Weights of a small GPT-style language model, trained from scratch on English Wikipedia: 9 layers, 7.24M parameters.
Each number is 500 + 25 x the weight over the matrix's rms, rounded and kept within 0 to 999. Layers, rows and columns count from 0. Numbers have three digits each.

# up: layer 3 MLP up, 1024x256, rms 0.148, rows 1012-1023, columns 0-255
# down: layer 3 MLP down (transposed), 1024x256, rms 0.147, rows 1012-1023, columns 0-255
up1012:495526502490488482478519448512529529484492467492483526492482497500432531552518488475512473519540517530517538463463452494480480475482495514486491548478485471529528490489517528507523473470469450510550468470499489497486527516481503510533496537516506540501524507444546496532465535507540553480440467513515472445529493477505502495482491494479525483508506520515488504521547473476490483506470495561535479519527483510541508512517516517526482542469461463510525526484444525484531500521520545529508526472461504533482467480471491540500543548469468491475517473491498534418523480500489461553532517494536456496542497495512483511482515442503508459490500483537488492514501483481524446473540472520479463472497522490488518479512501443468500532504484528529479524468477496517491558499484517
down1012:466478495506517502517526467476484469464457502491507506496486499483496519502479475490488447473466491519464485498507471470517598437514558475501466507516506493484487483514482486554480505577492511476507440513497552489481513480534507498503447548494553522453519530474476514500509531506489566444494500475555536506501567513428449432501462491501484499500475484458495515498523479480488482478488549496496466472496510507502524474510507506522495540485502487515495502425503485524495453528524443527471519467554518512526464504516517484486472457509527513475491556463520523498512501468512487511510492486486545480470535498515452529449479516468499484492515516520472497514507462514499523481495513459513512490500543525498514506504490511456549471525504492548489504508517528564534497519495482
up1013:484484492467458481526506547494528490517499493448505509503510501506501479456473469498509444494512511464466531443486529533517519515514530535492481514499492488551514530511498500525441481507514469481497497471521527494491490514492467483477461491435454459526489506488495512493535478517542535464466509445512489550500498515483500515516512445469522465531480504573495482537477496515511491469465548515482500511513525479493544504504520455518534523513526517511492539546472462496475513528489510479510503505527518555506516510492484518475475498455507491491469529510467487516474514491481513533488519498455519550457490521500518495461495497526525500502490525463521555523488510535569491538496497498466503504511485477506523483480504472495508496524474524500554542514496553512538517499476468
down1013:538478507497533511452523490507549488538484478533512497497500488545489533498500524450556531563527466519516478516512537475486451508538539543498516521493517489507477520525538455524460527509514516533483475511469525472488519467486478539510535531501525507526490471537480465519513506542490494471481520434508510477499473515514463520463530540526505543518500489502446511506511502529512535539563521541489472482539513468496510503540478504526467477555455536493494506500530511491515559518525488498510482511520495505495530480451481537548509498456496511527521504502509505480447513516484541501519517533538489519503516485497508493516540488518479486483487500517499492458516530449470475491499547493465504485482524501468514553539532528509490526478468511520488513480488469505498463447494506
up1014:508500474475551512536508516512466485514491486524532511503486514499475466504485501541553487446527489502512498485500483486493423489490483540505482493413537532505495511497480546509522550466469496505476496512492490510481469517477508502542470530520495504537458492532472509477516497470508497511498471539538503500451541487507501481505484466500522526451470519535504484499516465484525478498491518479515517486519489510493499520546457465485462528483527518496486496477523488469493497472490456535484474480501505482488527489505457486494470571501504516497480508523467501466510535492511465506492494537518481545515512545456483501511480551492523478551572478469500490518498501504524503494499480500495501524537473507530516501510502537467472513484469463518514478535496504531511512476463496
down1014:492497506536498514500528468539516527466498494487485482521499482527517488532509493553471508515506475521531531514560522489477501531502484489438502506466485498468510491504554513530476532475481498505534532497524492497460481480521534465481510478507464506504507518469507524486523466418494476513529492531510495519509498488541470512514511482510446473578489498516517532544493515487458489481519512455516488498494472517508490491513528512512506535476515482482516506492543564516476485462528497527486466485483509479531482524463507486493500496503486517530485488484474495529489444509487484487510475482508548544493463483511491508494516509497461528494522527486483513517494507455529480499493484532539507507482482541492500537510500506466513470479514535501509524497537486518502489485523503
up1015:492530540483503498492528530471521460507479511487475469493534483555476476524530500516488481399460523480480522522508476508482491499537506490577475499459471480468491492493479483476531504513516454484511509521498500491525460545490516491481467512472501503495519451481505543464526520492512491522490508534548480495470511503555477492480504506499513518467482477498487493489543564509469501515449539481508502498493468495510451490526511485466491468521489497546472476488484512526500481554487479493522456466534499482508481481537506419518545463466461554508501486535473465515512502493507482485514478495490494480498507443504466542487554498489534508490491486556504511464534520512515517489489531521462477483494510538490551494466473490500511521499503540450472469472492491502508494545478507
down1015:513485499510507531503522532443527483514512523557520517490531488475507471487486492523533517521515558507487465475533506489521529498530519522500486543478522454501516485497542511495518511513491482500493490535506510469530547496515492554502523504510442501491461490538458509457489466468492490492459459492533474495516500419478481488501521513498494483489503471541500493479481521469490526515489490510491519521445482505508489426518498496471429495469483472510459459539497470502482537478465493540484513487495504492498458509469489501543485473499489510549501528513496491528490521511517536451484580534492473519503490489522513505504472484508478483558531498515501489536537529486499503521458520508488490520500506511485561486490502531514558510489484490511482459493487530532496468529524510
up1016:534511508479466477497541492476477524492502519504504501464501506516518451530534525490550507549556488437464525504467546435547503523447474510492553528494515512497493477500458459518511510493503539460478517519488492506520546483520511472502505473525486472524502529457476503517512458475506421559475487527494534532479505507520511517490536496537493502525538506513559572527469540509523467479480480452488495502430495518531521483520537541469501484470503486537483508488488531496499435484514511541504527500508547474507504506505483532512519559528499498493519531551503441527499499502488530526478496496495505458507499451475466472476486526515528545471543555546499510486442506479487516472547461469560488534541505510508522506514407463519503487512516457474534497512504510515527521480501524
down1016:510486480492502487475485488464553511507507537529494473528459452474502497473472475494516507559496492462457513499474503525447539452497489489515487472547484510529508515482506531490481505485504484472487555483539496474481469564486505469509495494549569495520502471507500512536508529503540557482508525504485510470496529481476509491568477496489487462461466485524483512484503488507505461477529452496537508503520490522523494515529496464456551505501490472446484443530450528487459518529491518524478474475483493525494525476517491476512512473496532493505472458499480515458535474540520524499524482534532537501524485528484482493512529504522496512530493450483497489497528520488488491496477470508514521510505502534469523512514526512493527524466543493430473533502509496531498489499465467
up1017:484481533473441504520506508513502511483510544487517453474468480506527503478454495462476497495494477530489503470499469504524461518533502508502543476521479521531494498459505476476522477528532442536528523526522528516488493512512515461530518482510512469478537490470533493492474473521520465493497477519538457495449484519521543492457533515519544503492501522533500451525461494535481513545531463490441491554515534502510490513557473476459539563453523483524527540479524497467511492508527525425514520465505518481506519510507513512497533502502493465490496492495510503508478477462496521469481486464544490540518516534554492488498486438547479496474517525491518518514539510496509507487484512458476507486460527481507467531527526469534553519534536549454508537483524500532507496453481527
down1017:513494529536509486479506489474506513485483516528495499544532504484479498482543487510535500533477559462483481510470515535547450550506441472527489531460493500487483493513520579491505468477472527504464530474533506493496533497486493500474458503479488501465521458498499453502498501493476506489560530507454526537490489531543521532464475492520531499476511530474520509531555529496522493526526509478519494475524492546502492518463557501482516469513505450517455515502519488493506472506497473533490519510471531574512472539509504515501505524467457551553551496493508509489511489483507498500461507519470426478504517549513474492548483492469547574457499500494536485486509462450472497504504454442462536467497483502521431474483488518575531488521545497476509462458482521520495457500503492
up1018:526506496514523527500506492497489499560530519530464498492503534479500497469544539516503510530546508540493502476490518561518487464561515506497508499497500501517492473475487496503510507489463506504482514501529471463526509545476513491438504485518524469515484468495500453509470522512483511508482517497491522511474526495479517472488545514513453518478491500485506515519539539481472465486522468533512498494531485509475504499504546473476510551482495491514488516537489550500526502529525494491514529531508509529488516479547522467514507502494532513506468466488505497485496518484506524498490507514548511512480502455482526486494512504508526494511500503518510524534491488498518507527492518544516500505535486501515475478470492496457501465494493508530494478468525519508479521450502469
down1018:457515496489544548504475482482474491494468503537495500509544479498534490553513480510479442462510502516492499494558513523479484462472454487528504495494541500494504472532492511503501468524491512549511501486490535435521486501464460517513490434519498547514487496501472492521527521471511488558514493487522501503478503478501517503520506546545505507509491512477481548476499531457520490537464488512489532482464491521482490447540514478447508482486523511520524507469486474495430470541521509476514485534501519490495499472523517498518505466432537546499525526464511521509515475526498484482502482496495480472514488502466476537539499514483529525498483495457484499460500488484528502501514523495470493481509489538438493516511467515495544488499492509493539486516491481475507502496507520
up1019:533527470512452517520518467493517518488507451511504512480482489534462529531488459497436524513523529485489528505504490515488478476523549489484495454504497495504489505528512510498478529531503509510509479483481517490489517479468534491490523468527536440502510505447524534521523520534509495513472496487529483453531466482479516536507477494477483536520550495508511536491500489489517485502470461491486482506492526509474463539519504503459509459530523531503441507474492513529538536511496496469490503498471495491491497510479491492486508459479502522497437531503525483520505471529549494507494501533511502502483502467477480457494531491461511497497518501510502503498526537494476503471488487511497492506466568482527535533508517471500512526483469462502498508500512487533472469558499521
down1019:511500507518507511534502450515489519536509524519525538476496443482492486546472521503526492490548500489529500484521490479551502523511461526493494459506497467531500526483488500494488525503467498488516492476483432542489491530479514521511511468509498518545479495458480535483565507506518501536478477503530543490523514487495451550437481498496475519504479558469496501504508495458496463492509520499517437494510556538485504491465524483493516460466509486484474499493521505517500535477503446493454506495512476486487519509512472469477458523502496494508506496475461488491486499546509538470522530491500527491503526455500480516508450487467503522541496484520516482504451531478514517497530502530508480480499489501492518499486532526488479451517505502511491467495556532519506485508465469
up1020:504480560471505463500460550498488460514520501527513518487467466526516470481539491486500516533530549517526500499553487508500504526510478553507484505474509511495534464518516503511490498527479502466510500478493529492522491535498507536489473484470527441507541524508531460523498518513497466535545462545527496529490494470473493462502523554471482486509531521533503500459520510473523522502472511509525484532448494484498516489496463498480500523487526478460474495524490522470500519506501496472533450474492504510502490522497487472497493499507478507473488499498540490551508540498540449550436487490528494522493545525480527455495524480481469543494483463500499515542505479503525505502520494491518510467502473477492511476512515510521483448487482467508511490559475489498509491531506444
down1020:475494467439528490477477465547483503468524496499458460473509475509472521506507527527509463542521465483471532493522478523466485475504471477510514506485524484505459488468499485496478514499535490515459469494489492459507470472476500487499545496478484483494500503477491498540513479528527491505538516467484452498522537472492478506494506470485444493513518508480487449507544468504494492558487471500537483497472537473500507513527461533487547514508499454573491502488518466536485488497558499497512444462485531529550458479476506488505459511466494476510532477441533514514485479451548493460528445494528460472508482502499489480547501496532537514495532522519486478468508542509474490530528486527449532463525483502489487502535510529473531490510539498472465470494488477506564497499479493
up1021:460518485495529507534492474483510493527503482488483496512500492504502500549500493475506495468526533490492508510461448502501490477511502512447494497499483454477502536494566470483482500469507501517520453495510479507523501496470475519530480510476510480553513498543455494500504485475508466535501535479527512520514499506469514496517472534482523530521541532516497510496496502499506531515498528507529493526535551489527509480510525539533474489521543529500523476516484500505469479505520496501493515543476505472488484445488534536487553498490500487485543531468523520506503504501478501533478521484494498496503516568466514501488493457499476524452476459502496449513487454534515468531513511518522455468489489505521546496489524526509466517503496483505495529499534479483503519458518503
down1021:470502554493482471503541475459502509532522481477534513495500514505483459481525498494492493490520517498500511475497483481462457514484518559521475552506480509453476462482483490489499490543527527508476522474496469526488466480503507472465459470474485503513537496516459481466536490507503522489530517458548495481470493508487501483487539535478516513529518513514487532485529458494492511524507443511503524453494522504484525489502441517519492521505530443486521529520465443566498539471500478542511477482519452445503456471528487510486528496507507506532475520474585512537483516515467496498512508472528486484483506511466504500469483483517499481509520512500516519471511485498481496488503489533494500462507506463479542509540471482444489491517476508527484492534471501517494481517474490
up1022:500517546508514500499469482523481514489487457465531490518490488482491464495507500550521486468499501495518555536495524520529481491504500495496526549502515508499526467462530521499458489504468472482485556516505526489477478444519509492510529520479498484498520486506492498550503485491497507507463493467484496510525498462507509541513531494516468514464465482533496507514507492479544529533445528533489496520467536478489440489476473488523467469477500459486491535479539503504509496501544519512523494480534495446506487532513501479493542549497487512526539477511482476469526518472501501447490463473431540477484464473496488516501500509464476479510536465464518490505511461473487485474482550515508524525531534500472465459512490544492509505532495567521462494520543525527481534537493515
down1022:487497466494504512545513499540462467456500486543518528525495498494482477533502477494538527519514502537533534490522448458502500515521481534507474528505463482478482519542476502445500517557536473522523482477505497511507501516530483533533467454502490473484485480510479465463540496501488550484504476565454460481508491457468511484509492509467504464494459522455550503472455469506493487482502448540501469480515518485481525479514508508488525541466524508501472495449483499504492506467486495534476499518516484443528473503473521514503531503526485569501547527504532535499543506520546483470436474510486484496524445496507475503538551480527513463526537528482486469491480533510478476499504473493473501485505482506476502506499516505516498504489490504508529479539525518499524549525476473
up1023:470475517547515458506544505461469491498489506487506502496521539454512562493533503509489500487539476528464450531496517511467476494484514491464459536492473539504487488521478504501490493544488514558496504540468464462467509505519511499506480482495526485499522492498487500482509484473501531467543531491481496521500528429504493496480491506541474470460502500511518503482504512523492497538541472506520524522492514537528509503514456459512507504542462484480498505477488489527471490462521457459439533544525547489506493498454490485506523523513568465454460463491520509485525466538513493459470472512495534498496491512509500489503500486486491481489545463498478470518479503490490492519484465475477529507482498477488504470529485574488496499482480493530480495504484492508522491502548501
down1023:529484507523539424524496560537474515481503543522516510476472499475497510549514448453477486517493509504494477525556558497501508502479508501500491487512509470486523495473532476491493510534506491489476495508479497511495483527465527518507490492497514520524478566526472512486495490465533533519493555499501482566522511483496481499540541491500525475454474472479534523477512540506513471473551511512439483566505505463524510497530520509539483464506520476516520470482525536501469522460491486505492500499510468489518475468500507480496497474461487503500518451515491552474542492517486472531543519485534480511528529490496532497504528509558485523429519520445486477496499482515511533521491480498498505525517499526512503516501536492526490483488497522466549480527516454489532469488510479